Weights of a small GPT-style language model, trained from scratch on English Wikipedia: MLP 384 ReLU.
Each number is 128 + 24 x the weight over its row's rms, rounded and kept within 0 to 255. Layers, rows and columns count from 0. Numbers have three digits each. The size before them is the row's rms in percent of the matrix's.

# v: layer 7 attention value, 96x96, rms 0.0518, rows 28-92, columns 0-47
# o: layer 7 attention output (transposed), 96x96, rms 0.0648, rows 28-91, columns 0-47
# q: layer 7 attention query, 96x96, rms 0.0529, rows 32-95, columns 0-47
# k: layer 7 attention key, 96x96, rms 0.052, rows 32-95, columns 0-47
v28 109:129116146122105127135126103091179144123153160112129101101139123116163135114110110167140105139123156179155109138168112149135117110129152084167133
o28 108:102114088114117157094123130128149093151131129133090166134106115122112161173139119100138181131116108107156164105137172094153119120133119142120100
v29 103:134150112153131130151129116139156150101127126157119119099135115142095132141064126150094100117091106110098142127101085131159138152145086146107154
o29 108:115056107119120139101135171115090103136127124158123103160154154106141104120151121105104113161110118139169090150137127108095115116123168095135161
v30 108:173145094105119093137109169105140113110101150098136144128152132088105091093156086081102106127142124159145140111135116107113149107110148105129143
o30 103:069156116149187158121149106154129122151167101140158158104118142159120168146136119149154141105117109134114137133139121139135112091124111151112129
v31 107:123146143142058151126142126116089127112129156112135080124139110131139149106163164080175143115118104181104118185115147118124093127152125078134135
o31 103:121139118133158116131088139124170152147143118122202155118120104121126123157107150140140156146122084097089168055131119148130111139088113186124124
q32 100:098155118144182114138135090152143120148186105130143115103122130152179136146112139120140112109148110141139130122130126143105145120128093093126137
k32 080:142145134079191132116140137145126160145141118145154140143183104141132132125132119141091131142119170142114111093113120106098137105110083099120117
q33 090:129161110148118122100124132142195124141155090086103100060108121114142126123112132157155138111151118157169140139114111114141115163129117161127123
k33 094:143117124071128084103092135140181127120126102144130140113162104124109109102129163119129128138111136126175109122135155085107115117153120127110137
q34 105:128175147106123116204126113150122136140143138133135135114126137169135109147155088116130146088118082097160121133139109083146142149139145125158157
k34 088:091148179117109128157124100123142133149118120156137151110140128127149141167136083113151095077090076132142102119149126129089142122107165133143131
q35 109:100128112134116135124173103150176072164159146135123143153152156142147125111163146117121119102081107114130140117100152108107104103140128120153101
k35 102:161112154130118140144110103134129126114115127176142105159163109151117118101122110099135127140107089100119143111132117150082156109141121156132141
q36 107:171136138137135138140099133145167078126141168100147086158140094111146116113163108154123125082143113099095159109108154189155164130102134146131121
k36 091:119112155137091127140140112104166121125173168113124096168123116098132139150128116120138063123138106149090156145149138156119154127107178148129128
q37 082:098132146081101173083125124141108187102128120082127124167150111145112128133127119116158160152132196112131121131133119074118142195135142108125127
k37 087:110133112113134146070129112150144152081135112132155141154165107116124084138127115121094126129056147143141121139134131090119172147135180137133108
q38 085:135164135117119074127111143159174090134151147120163083112109105128180126150138120148180118110139100138127112118118137156108141126104107120115171
k38 085:153137139093129072131150110131123108160142142114160118153154103115099121117135105139154131144129118120127106157077124105116149109091130096122113
q39 091:170152156126157120126086104128122095140192102136166108112118110120162155148135143129142109085161136165133128126099155170130111121106088151108100
k39 079:142153112100158094113130134176061108108141139118143111134143149116104161137139155158101140146110120151079133157103125159159136111115096124094108
q40 097:111196125114158103135159105163172113114120146132165085099133115120125151136172119119114113147143150142126174091157140117164128124138128111118141
k40 087:088129156126102122130156134123135104125138109179143087132164163136108155107117122127148149154103125132108116093161166097133109120143142076098183
q41 090:141143099179141102134099138121130076150114133092118167122142103129129139154105126135168095134091146145142112152166126130148147170112132162130161
k41 091:151103092142131161161107133088127102169102104112090138114133104128079140148096108124156119160094096130121104121147135114133118171161081123126119
q42 085:127145109169145115142114085143133128128127145135146126147112148159141146165163074136096146136161089124118076167173152120161104095134134154171132
k42 082:149170084123145119158152125172124115139119156143129162143146115187132144159134100187084149110106121149098117132105129146112079091125148131107097
q43 100:136109142161105121125105120129186138099129098119128091130134138092148136162155126126150128126179131134141148092146115158142160124122106129135137
k43 089:095107158112100103144166092119115109082132141130114128103120139179113145171154150117147154135183136097126111128135118104140149107129103173137151
q44 098:126105135121162143131132142159120163086176133118133103102123141099113140142107121130108135139154089106124142121169116116146147118110142088155188
k44 088:083120127115165115148144121132131158133138129096148113150118161058111155143127127128081091166158138131135165105127114090096129093098138100135163
q45 089:152140114108089120117148135150112148173124113140134145100131108134143143107118178145137135157140163171107122115128144102128127170103164151100151
k45 086:153118111134112111113136155146145150170136116157153165111153136080184107123125187169118131126091141126136128160149173128190103109096174129119148
q46 086:128105142154119096096096163156157099117123170098169076128125091110161121137134109148151097098107176093147133116139115149123145130130155158108078
k46 089:123126160105116129145133104153085148087100153132139108110151096171135119115151142141124105104140157077177111174151136139121136125134096118134138
q47 091:140115126135126175097119154160096167147137134146143114106119111120119143093138134122131137161159114163084156141128090152105109167154119182134103
k47 081:117101129127097145081140132143115151172119130113148097124132125098130147130113131108110110184069128162065118116135133135121116151109138110157122
q48 103:113125159069125127144189122099106079118123139155087189139173140136152159149142119139109149136099114108133092146154140126137125085160136149134153
k48 096:126140127115157129113144140128137143153116076147099114134102181104132153158121095128178150132105117140115151073127120121097130108135136130114130
q49 086:107106104114127107132109161128127089132169156142121192137133135131135139080080144123168105134103110083096121134111103129126159120167135123124147
k49 083:110142123134118130128135133134098133162136163122162143133144178116149157119158112132134064139093131149109114190116148113101172140104135133137120
q50 090:140143172146130105106099130138151103139142158157149145137110099156121151140152078115133175114119133123135114141166176168141127148115144139157100
k50 076:145137110157149123105143142153136134128083076124087124135078129168150121131150079087127172097136119119117129103125121128111141176140140111165127
q51 087:114154120125138137115136117128096163072110121091099123129114119111101134149121144136162137147123162147107110123124133125130114117162138114144117
k51 088:110130066105178124113134135140105128061144115132119121162122119124108144164113158153146135152089084155097102128143109091163120129136131129148149
q52 102:141092136091157175090112129092115140108147120114116149151120101175145148113102103143142137159112133144134107131127083150056136070146115156148089
k52 089:152144152104176090097139125107125141134176175125130080151151092148115107121141118137166101181147152139105071157120096163085139100143145152141148
q53 087:175095149131107131115121140146125141162100140112107152170150158150106137164127108107111184106134105162141098127133141115140120123098158099153118
k53 078:106113161196126157170140106125190118133151155128124115137122119178173150159123128105139144127141136153158114145133117123138123112109114115127140
q54 101:158128110104172125128098141139171098138108151140119155141111131123104109111123107126157128133088122146110125120143087153176142122079150116127154
k54 089:165086110132141144111120204134146077139082160092146130128096117104131101111164117119095119129120139154132137115135092121114127158074141100121127
q55 098:099145103097147134084162131114090176134150122115145106162120147134153123157130144121133120132066093106130117129142104109119139101152142145144141
k55 093:136139118100102148119111132150104172111139138119168087127149100152126142131137159142086166146073130116112159132151141115123109111150106120087107
q56 107:115126123126166133146092129120157150165140117148090117098106112126126109150144077113178123108150121188127146089106179137129157116109141147087109
k56 097:102107141142132167160138093118108116133126141117116112107114092130103112154119073139152155138159159133143085125152146133100115109139154136099115
q57 080:119159108144113110107092147123169093118148094105137108087096109117164126117120100145185087086130128148102140130103169139150111117146100164127136
k57 088:158169147119110132134115113120122148091118110107147170117135110153127150092146115135148114073126114154107131109152140102112132110173124171130117
q58 085:114164150163124097141120105143166101147108121109164126129141112130125148133144106131143143134131141134150107151145129107146106183083122099141142
k58 069:162118135139133094150116156152185064155136107130141146127128132142093068185153130128138120123098109126161103116121109097107146144121138091178106
q59 094:084141119143154128146093126130144133122165118123193137103137119144142138139132094098132119136163161115134144134158124139141144170137125104161146
k59 070:123131096116153135113098101085103128068130104115167161119155103116133121138119124151095131142115155103105128123147131151118156149176164142153140
q60 132:137105166138155139114131131121072178111083104158138088138134099114083120149125104101129103172121109116119083169121150143115135127135165113103191
k60 108:117146129136127132114148150136152107148101121096127156132097127143135153176121109100151097150116136119106096112179135126126132131118138099120130
q61 096:099078118124138113125094138099205075132131149136106094154145105136104111145117079096117136123115122090106126138143141146092152139142132111135109
k61 094:068114157121092127109135103114163110135149170185105123123129131143109134146141067094084122157149114125167108174116166115094129162097146165126123
q62 080:123150147140112106097095137098163134129111102110106093122117158172099143130141132146107129141192120094142132137120126064167143119100099196095127
k62 091:168117160073096108092132148141126137175126109141116135155158140129093110088137131161130112125160162099170117119097113096134134122100123110106127
q63 088:183153159131155105104128154135056184118109119114149109126085099092099128162137131096138131087169117095127122134107135141108112106102126082130159
k63 086:116129122109161131099158154100106109108152120088118120139134125110180158138124114111178135112183126114136135149133125132114116131102140091120136
v32 088:140181114121108129155164161083106079098138136129141130133108144123133126119079165114117137148113171137122157093089149160114148086124115096099115
o32 080:100122142133131138084061101163149098148107119137083116113129126109138140137170067160110134154145117100107117151133134126112112155119132146149110
v33 093:183112097144101104159121093113118104147117142116133162100081124167124126115134123097135136108129112103114134146134074127097113146114117117155112
o33 091:079132120105146165078122139149145177104143104112128102108122141106111110129103135135141097160095129172133144125108118131128131108154122105081141
v34 095:131107127175142153151136146120102144106161163137111143077104141148137125113147113139120126166096126101183142125152122117145107148145115148163103
o34 089:154133136089148117131136110120129111135133096125125112166149106152100143139124156137160125090154139150123124131080110143097158131132116140089149
v35 110:122153112110121169143145140114141109097180114170169142144121152136165108120145144128130099126090125173134117106129153122099147158166104144120126
o35 103:158121142102124106127136109136144140139041154121091111121108136107108136125162115157115160142160115122132131142121112140132119086096127136129157
v36 102:117148129162129089134112122108153105086076158125122130117088146130128082126186114099107133163098128120163084165122123109123125101095148120143090
o36 085:140104157079124157101154130162118143162153084135133111135184092142110146118104125153109106112149120120083169081098140154129139164176151110114162
v37 105:067173123127147123137116148092140072188139133117133148133145161159105162100123115171160150148146159089114134121121151136125147085135121120125141
o37 098:123116134183120138123129132151129149132124152145118090085116112078167093130146162106110093117115125119135126125125102128165111138161148136148127
v38 094:078106125189119123140130146144124107089088132111146118160160115141090095103109133121104124157099132151146110129135158109119119087101117186125085
o38 094:140150126090141140109177112111138164195153099140102150107126133130130145112132164102139127109157108132070158101109116141135179173161111112136129
v39 100:110122144122128108115109172130128147095142131162150123130098129113113157131191132078131123118105141135125093120116094113144120142115128141137090
o39 096:118145114130085141134166107131144127161114146131100127095153154133141132101108134174127125165115120135085183104141124113131118128138155143084116
v40 113:109137129146144125115121162161130160144136130135104124118144095145118119133164103126086142190094120124140138100136090101120126126123114101097209
o40 108:172093170162137104132109110113097103131131103123162158180130157121124122103101153126151129073158146113127102144134163138124117124128104155155107
v41 118:113147147135160124104110122145131165177115129102108124119111131129123124141129143141122097161103180143117065141129081150137106137142136140168075
o41 120:118112113101096130157155146115105100104130123138124128131144121141131093129160102124124148120146087104099168080087192125140170132121189119124152
v42 109:142080136154121081119143082138121101114181114154129154109128164131099110054157175178139138160131125142130135155127118153090097142140129111117114
o42 101:121142153101126178139110154117180115117118138096104102120118106103132141183112110137133110096127126136127120102140133146161205126137116151116131
v43 115:128133122126134187104100129149104149144120146100136168110160123103127116089137164135134116181174166098098120093159109107089090158100155126155171
o43 112:109111127116132094156136121100109128087143124132118120168093139116153089179141099116116150108107087151133117132101150133173149080138144105118100
v44 119:122128090168162140158151096114100161123120108135117122139128146152130067112151148110099100114094116135104087123118131159111117151110094078112132
o44 114:133110108090088125098112177133185112147116139113128138126113140111117172108112113161151160153142114143131165120119158162110141116158155159140119
v45 102:110167123114133105124138121125111157191091105076156116145166133123147149127102120111115112142148157115117154144108151112100138142121124128106161
o45 090:130101117131095136149141109124127137080169130180100128095092134151114098169151135136143131126112118117137102126187094149139120097123114132184111
v46 094:168105092141128196134156114112143129118105112119138152143123125122149115149197156132125101117137113118093113118134098159114144115153155124128124
o46 090:126129134141149114124112151150134120126145128183118105153138175133120129128116105136117160142134106145122134121061172119165149151118102119101128
v47 091:080111156132114148109097141160105114148138105130109128171124176137147140096099157128162111102144115136127140146103120151116134165110121103131167
o47 084:136140114122142118165177137107175161113141124110148116119165116108122106178136133125140150152124136107125110121126094113148109115115106199147118
v48 087:131142112126146106105081158142150155129115155110140142143130161109139134126087143110171121101111113124133145121132153145162104123136067154090111
o48 080:129148133177112119144128101158137072111128081166107128126156120154108119171159073158117124145139156124155095131140125105116157154119159134157125
v49 100:148097139125160116132183085149121136060104130103134125077119161117129107131145112103148128153108159129151149147115100121136144120131137187135174
o49 086:141145130133128150162106109127127126165146150166106128169108074142078158155100146127119148102134091132150128150142178133112115135148113092105074
v50 101:120150142145146153107140134118121152107105132134103154142167150149141092140104123123169113152145158138154102136153158095148150159138126108132099
o50 095:165110150124088078138123107118106135127119132119152119136141123121139116139166149139092135133117090095132123134106069161095139119115135139114165
v51 103:170111132132118106127109109126097142080166104136107141149116112157146136117157160144078096147115130165149129180137133125128135093100141118147114
o51 106:105146143117155130145166164126181092177126137112122125124119130155114159159101125142126140073141117095110146102153149111141145157109118092088154
v52 110:107096136135123110108170109098135128065145111140184125094122131143123098126110105120135155121104163148132110089123131149191156135103122173133133
o52 107:152141099119120149159135119131127179154075130156111128158122138121119137121147126100133111127089056112119152142104138133086122108175132147110092
v53 102:148141085121087145121123148129113134183164130091116130113143104142112118121156163131131143143093119102121176127151122123116110146111139159175175
o53 099:124112180158165122150143131135152134108117097160137100163088155138133159150104123111142109106135097113131088135107140130182107139134106096112127
v54 125:142139133169134109178150126152116126098095169113134128107108166075141119125135120095120123127115076118156141121132103109093128142134077141129088
o54 120:121118106077136132083115112122125103140162079133113102141136097189130131107094136152130128118154173138115114123085117170097144140129139129152125
v55 092:087118141143117125125131190136165152135129108137175131127108153118082123139174067097141154148149146119119136153140124106118151153159113120122133
o55 092:186135162127112136126136081137085117128097147134107128109152128104168119102133163126138124137122129115129129097127134121129102090127151160159127
v56 110:150112129129104155106118088078145129071074106150113130126124112109164123123126161185127118116136131114083079097173115125141159160132108143161107
o56 110:107149097123168107160152148159136155165145148091126153121118155136098136135144086105134142148122094178129181178088134134133125137132130109104132
v57 095:141125123091132108182087088145140112099156089140123100128097147140133109115118128123071110144161118121098107129172072131159170165156117114094118
o57 084:104109142140144155112131145123147112137116142132138132113122125130116140124114095155165140103097130162126142126105188131066105109114096131112148
v58 103:129153133083159126144118124104121098120146137128096095154120176130170125144121133098121165116167089138116133122123126168118115115133154121141131
o58 095:115101136151131152107111136159122121153105135139156127118128102117132113128090068133127123139115156089128115142152123110148108137109100131144132
v59 101:114074102154158072137118110163109119155131130099144126102134145137099151118195146132103132142116184134119112156118135111106201103107153140145149
o59 095:137181124134133160114142167100147143131169138153109119140102155114134098118106135119141108091139115142134156061150151124137116098157147122095106
v60 104:168136150119136115148196115135129135158096165107131139114118159152124148132130120073092112165101165125124124119129159140127088140136083123117140
o60 096:131114137106100153098082115121113087100112105134106108121128089125102132140138154172146128138177104114128147153105157148127137139110156142120090
v61 095:153053100139117155126115075116125123119154085099134113162117146133109138131168133132163138103159160106084135134132129091153132165128109121158133
o61 089:122220102114151148119144153151122120163117190149136146071109144134122134148139106118129111117107109154135115092115112109111086093131139143100115
v62 099:106114137152122127133147139115140090093125102137138124157108119181120146106118162126147150083135133165103172160108107120166172105130190151150144
o62 092:140144105136140140124118110124148145174137148103124127100131114083153118139129138141100121138112163124130123101185151114105116128119081100117100
v63 112:143166125157083118127139125128111165133150146149137115150116144128119138138182119118118151162115142138145160150157114125107102153122101118148087
o63 096:118107159106143121112118143149138094095102111112132132123152133134140144105100134161135107122158125105129143095127094099144146130121144142060182
q64 117:163164100112174100133123151135134140120133067142124117115128159132169080108124122137143104154130122148144103097113130147142154088146131119165146
k64 116:178149118116157111134146115104143160122120111114154137109118112117138110117178142151146094123112151170098145101115127154127178109153117104151117
q65 093:151139159149161109111106137125129176120117105111132091137168113120155138138113123152157094071133092112132143114094107149106139105105140119113114
k65 120:127168154123174122118106159103106163097086092136124117108140098119130133143132072145113119068147116097126104101143093130135133119110141090118123
q66 115:111102162095149163168117109122132168123180137093133107122169104109152105089138132115133116115179149097135144130131097149134138094125099166117094
k66 142:109119178067149101151154079124117156132156137099145123118153110131130071088121122110163092123163162121163130138124088128092129099126109148108128
q67 104:085117149113104112101117134151082170101133178126133105142128161145118123115078144129104147123152142118144135102170094125120139120146091087140109
k67 124:118101138088138123095119174122099130131096133113156121110127157129095122137128183130116148111161133126163127119147089120147137090142150109098129
q68 105:129137124140131126084089152127063120114126084106111153096090141137140143144105143133132138135103125153128125119101111150074133144158109129084117
k68 119:105138116147152139093118121166109155098165091066095140081142133132169115141141162151144136103151137152109148112125144112097121122119109133122099
q69 106:128151058117116112067155147121126140137166105120134114121140178105128086124094190159128109144138148103112153106129136159114143124140143164138142
k69 123:143131103089166107064163143104085125129131122140126130131174138082134118099103159102098149133163158092113124163112109103125142093139108119140132
q70 130:134129068121104124068141127132120092143108099127127135157135133130098111150097135156114126129125122136154127134147085051111161170118122105145150
k70 122:157106126107116077089164131156101126111140110157121105170107113116128113142113124130137131164115156123176123114138097080140151160140121083143152
q71 108:124165111112114116166118056125114182154116091112138134125120150135128096193140122124132128110106111188133129125125088148116151105142114162100139
k71 113:083164115110138109131155061122153138141150107097152133126151109147146121172140117151117138136107114123101122130137094157172120093130128165114135
q72 102:153117111126124154140152113123121105096085107109141108124088096113130143187127145177128125089105144162137127118133157117182122122105151108083110
k72 109:115136141156123116151131127193097125098133152112092125097086143114146145155158148114087119102156137148108120131136202128141101116098104100096141
q73 121:093112092164107111160123168121125131105132168153092122170144110138117084107119125093127085131105135134129114155098098083147134165115176073116106
k73 125:117091108144115096155155133112135145131138155120127130166148105144133111126135128132095105124124124138123107143117098103200161182100145132076089
q74 118:127111126122133112094102141090105136161185167122139106097117162114157112085091154142113166073135150155126138129129139167131142164134088110138098
k74 121:159158103105143130126149127124131183129176170114117124142098130087151106070100163132121124133120188146090170113120145151131143090138102113114114
q75 107:097144126104132115122114131134092111127147152144108081158117143150126109115094125099114087139113107146116098079164099108150155158092141141152168
k75 115:172127153118153080155158101120119159164141139123132146103134195103143091118138107161145098136123159148146134120130124152150172101100127098115118
q76 111:113144121109163146100120149099046128093165146066193158116116141115105136116122094132125110142113141136142124132177107141104134142132109137113153
k76 113:152126104121194140093138106140083138125156130073146116120092138096125088117114130170166124102109107150117140148164138177112117139124097114135145
q77 118:115129083144104106160121120134153143164136142133109119181150165143135118077117149113081135151106145169110113166147119117147145139124151162104104
k77 134:097127083168101134138145085126146138126156137150144138131141132129106122111097148080113144119094159155113145166113085118147093116128141133095134
q78 101:158125126178111143141073121141117144138113133107146141148131112146163107119108140170156126131140159138083100149101123182101144138114128163101128
k78 111:110113169138121134142115125102162120131149145084165140095124114112151087107149110179091137149156129118111123143118151172123118175104155156148100
q79 111:137164077143136100125113132141120103119146155142127099105121132161123128082074183111120124096147132150114120099126125077109139142148111116119147
k79 118:153143106096122113113114163118098130164185168099151117152110122140113127071102172106107121134160111118110124104100187104135117111144137152116153
q80 116:146148053141166138075118120142132125124109136106148116118123118110141115095143101154088106117126107120130118128126138154141114111143131097157123
k80 124:117124073130160164095123123104144121112127154111147147126100114129154139089132128134127130129123149136128131097109168128155098171161103116128098
q81 107:151102147099147132098109162141198158157096156129134109149086104092139144106128109116121097156127119128140094095104125167111120159125163095147146
k81 119:142129163104127128111135119192153121147097163125121130151144100090156096125097100118170147122141116139139092163107131120118140166111127135186159
q82 105:157125103160102162126106168141080126122145127137109133099125109100156148093131117122132196109132171127115150143148165121126126107150127108148091
k82 117:107124067137134132111135109153137134110099142153127135123126144152163147101163157156132171136132162165123151126150173134143123126173135141121109
q83 133:128142123130098124118114145112113132098155139136173123126153166140105128138088123149101112143136121109164119107126082111142125167126136115143148
k83 128:088120138110130112076122135105090158122135142136172170164145148146137166133095129141102079127137124101168125164127105138140144154106125109125124
q84 121:150150136122136082145148122116136105135134130126107090087127147147090086143118121116105128089132097113131083152156111121110158136051163100123146
k84 121:121135178097149100200123137091150123150125123092105134103132119141136128125133131134131091086161111071149106156156097136118145104086133118139127
q85 128:118081075105146099126154153118162105139138120137113113122127153101137087135124133154122149167085110124136134166137117155158145113106103122096137
k85 120:109087093131152130096145150102162164102113142119148158163112132090129147130131130137114134143102137141129121120112130162128135092145126099112096
q86 094:131108118114127096121103113103116108126140120124147062157169116127144112100162116126104124166131147103131092162118108074145119154155136109150145
k86 111:102131135120139149148093136190142122112111130116131140154189109094104128126117099156135125158118138129154138159133146101159086134132147128147143
q87 112:130171128167160095126122134144091130120170091108196145138123074169085147140128133122169147120127157142123105116136101112135090137148079125145117
k87 122:128176095147147102096118154079075154143119121103164164143130111154116088125129097115139118126113123126114128095122074097095079126170093120120129
q88 104:106109146119107114155111083131112097119172126091149153113138141110133093076119165150124118172136139088136115127097106157150168116143133149152110
k88 110:119097121135105146135111080120138122129156120102096150141113143118141084091145155115100119161133152088114153139133137128136168135106138141145127
q89 123:096123138133145116162133145169141118105121203109168079139132089123110114140145110147116169088132127128139115098124132143151134169098169099141128
k89 110:085110159122124096154139131171183131105118197119153117168156122141132088137142071114148087097166121127145105128133160121105139116132165102120152
q90 110:149163123124102134130125117135141128138127144109078140097144157071115122149108130120120156157147089122124124094104128150166157106091098143131139
k90 109:124124135109120096147136123111132156161139082143111146157119153106100148157134098159130112152098101114119169107127116127171152118098095088132112
q91 120:128127149115135158123104126142159138113155165087088144119137104133148095045170136122106149087160153117132130162104117150140127104158114182139140
k91 120:157090149130134131136128151123102110116142136143089123143092134152161115083139109119152124121144172128115108163113094131135158149102136163130136
q92 100:097131149149128092147130132152082151116113157104122115151162127182133107168173140129131109121173135108093153145118167104129155138076137121115159
k92 105:090082147124121091166125112168119155142168098147148133132147158113159126127121097159142147089160108120169149117135128131091113112126096109120162
q93 123:106119133146111181103132126114059122163141136143142132126119118118151121112092159120125109124130151139115118125142119146083167128130120165149147
k93 122:124109146134114153129137116121083157171135132156125095112105124076126108101098166144113141125148142105119125095144169148081148153131154176164139
q94 114:067128135157095133095140110132092128123107089112062163173120117137119121165121100115158111144118156159152117096139119095121174155138124095107150
k94 126:109137094162085148125107104128115127116131089138079127165146129151083100186103100136140151167095131154127154105145116100146159144173151157118102
q95 111:146133169115154153094146102172132083128102158101141102130134096152117152118101138132120148147129116145148132162147103148128093150124126150173117
k95 119:151151125142124151141151159120161092111112176163092083101103138151186129124121137136127168179113147136157126182151091121131109153148107130150126
v64 099:145123109114117141105110105154104158118128128141128123137115125155143132140151152157106164133129113132150115150180124116090117145107144133153107
o64 105:139117135164089089136110101130112126106116057157102138135116120115137089123142102086123134133154152145139086147123097127151153119110147110157128
v65 101:125145114148108120119136124109125103096110151117138131153121177146173096121106115158086152097145118139142103149088120143141157099143111135131145
o65 107:095131158122142118096139135122143138132142082104097138132096115106105133187118127154145171157102110132125151119154126125104123130153124156133125
v66 095:142155068119105144111107117100081141127111154139136118124117104072154102136076136139125142149141117128150133099119080137116143137120143125075128
o66 092:178096134082106141163140143121160097155118097121064138153110109105110134125126140109144136170114133146151119158122129101105112141090140142122132
v67 090:153136116118135104121161128145156112113149079107120110163064133132118160085162124130105163179133117082154132130124128098130118087123139127119124
o67 097:131127133143089133072103152107087150118148191162127100128129143126129110152091128096150151102151158098150110123142097163120159151118114121107161
v68 093:101154121164122136149153160140127109127111084104131119100153109120155135102125080108109147161134115141150094140114119123109105132131129169111151
o68 099:123152113114126098071100113160117133131147178114128165136133107135059143186116161127131131119133118161099146117145110146131142141116116137158118
v69 091:092174102151120131134104153158138143129147145106088126090139119114108117140133100090166098115166143137097129145174102084132155158140124140133164
o69 100:128133109101178119157136118112130146136134129110151142137116111152133139139110154139122141188114106167085105131108130135162096149109140135151111
v70 095:108111104152124109120170154114129147086097118142137136088147118126108132092139108124134103169171037151122106116116152169143151107134126128138113
o70 099:118124137112131105162105126166119141121141136117129125135152132146083132183159100114134118110096135096081124136113116144146109088102121129087148
v71 089:132111077143143119153153124146134075149141115136188129102129136160132159089089118156105155167135129090060140134124148125101130091127173138113132
o71 097:102146109114129151157137111124110147147131129150163146160137173115088160179158124081137103131115123152177132095135169124150156155161165083110187
v72 100:124104115185120139127123135118125140164152128148164152132111116090169086122133122209130146120151170116133098169100126120139096140145162121160168
o72 109:136146143099141130137148122097153090135122090152105118101141145112107115168137112133134092130150108128120139080107116143131124135136086174097131
v73 093:132102127122091120090182111104121111110127124125124155123100119109106144166135162133136133095068152147140144168089138103138085152129139083061122
o73 097:090138140105125095111115094121083147133092109127119145097086102127101118122125140121146121134161117088116139148116132095089159133134118130117205
v74 109:116141196129139107124102106127159108112131160135135124146121154139138106157098138115111143094110142153142141133140153134101093128146156144091080
o74 114:150146076122132130094155139112099109167118061126105163134133196120133164125125151156149173123100134105148151095134160084105152112126113106145149
v75 088:078143177121129138135110161138140137101172180136132102152106120147126121177119100140147140108119107098089106116136134127117109086177164122153134
o75 095:150119138131163149098122153100086148146140095179122115100102156141133112130145121124118113123121100189134114117140150136130138108109143106124127
v76 097:150119063106137110116122093148135121158102156130128133118153112087122172166111112197132134113138099153145117129126130119128149131088141112182140
o76 104:098128179106160130162124116121128110148144132132188138114153115149148096103121132120126131129110110081175110163118093110111127101161133162098130
v77 085:136103093109134150116177119163151102095124130107132131160144157149117091126124121110117124120115126102118095123182171133104097149127145146148091
o77 090:155168113137118081146089144090128109132155107176125136100153174151123141111140163090148088132078107109139106101133141095122133144092140160153169
v78 099:154112098078131109122116109110131192103135151148124058084133135136149093149143109110103160136156154140152152112129121103120115148140156096148112
o78 106:123126155123099118159128135126128126137124111138085147161134154147157093138105133130155129101101178152136103148127119083090149161115135115095127
v79 106:127151094145160104112129118099105114153108157137132155162134132109158136106121155132137123166156125139118114085100107165105115143139140113103156
o79 113:115098137098157100090174143126161107155150145161106124107138155144108114125146146109149111126093134112143147122182136105157115135085155142120143
v80 086:172068139111140108153098140160145111140116085139166090107122137150126096100121095123116137132118116136134130117114132147155172086153151149193146
o80 091:128130131162132161155087111136106132124146128107150127130136168165103141155115087157134182104134163177126125163144098146097159110096105107117107
v81 099:133121143100146125118106145111109110128164145153174115147142182157133151096088128127149120131121129102146083144107158138113130103140112094119091
o81 097:098116091162141116154195131156097152134155094123125085162118135162120110152145112148103119121089118133134136134120089093105158151129157132119168
v82 093:155149141104120183157126147128136155105124165141148145098081138135121122166121160102163123129102138135104128098153141120114112131145154143136102
o82 095:111103114170097122127114158143128068126133101164058120147137122136142113094171113131129138130156135085086109154104148106129135123167099109103168
v83 099:109173118147169080116099165102157168156135125158113154163125141089089123137150148156114152156095122116123163115111157152153117130145127120092128
o83 101:180120136104107154142180162136118117130061121142112089098121144126147151120138124110105118114116126108106120156113147107073115103094148143099141
v84 097:107147125130162169110122180125125131137155103159137133145088124125132142133138107129132105124110141161194092117123104107077086124139113134108150
o84 095:170136194147128085118139135119163130144085141123119101133138119111154148122130128130132144108139083109120141111105164130129113150106140105142102
v85 096:135151133137157134074133114106145118130124098162120080114097109134162146111100125179135116117176109140189148157126150114124114091124132145140159
o85 103:167145157125107138157140132135119119161162149112114128126110164107129103148143142115090125080118126142139140094132127154113134133059142150121128
v86 079:105097123109133156136158132155160100104122105081146102146119166083144117098172145072074110120110115082116128116126142127093133140170145121151115
o86 091:114170130153120138150122101089121153115113116142084124133146161138122112100126141114154147155123141104151141098124119097183143111120112089094137
v87 097:137129162130128139179177089134148151090133135149142135096152122125140127074128176172153116121090175096122076112147140158103138158128147106139136
o87 103:107140125113092104147161156134114099137158134156104158122143160141147118128150139120098131112106118105158143096120133093157149148206110105128132
v88 096:160134110123087134088111132135152103092100102126142146110154110097139178109168152121134109140123106116156104151112082148146118086084121133090154
o88 101:084139152140090134173121117128104168164132173118132161127129134125172122106159130088125143102145151101091153106100148152129130149130098188132118
v89 086:153091126127113101104134088137148113160134114117143086082156154111101121076122122133154115143128139107136129138191159119094107151155137083141136
o89 088:155167102088127087159131148102105116103143171084112128159126161132104125082097157124122130076145138129119100129134093126161135115103149136113162
v90 102:107083127177119091084078148114191170149145105108133171119106115148149106118131119169116151109142131105103119144149110100145146120138157124136121
o90 106:120153152092156152148161148131095096110158099166119163115106117132118117149133073131169115106138119145123134096127128116105120140110131168168121
v91 094:113150140158148152115123116130120171062145115152115132163122104105148104108086153124101143159102105082140115129144134105145136157173126150089141
o91 098:117116118113072117075108158111132115105102155139106133118100119099137142130160122131151128137093144143139176070155123136123156130103118100105119
v92 095:154136105121139112140155092115127153135104117087167153139145147127113164166102158138103088173126127152131169107076130135186125112118132137133101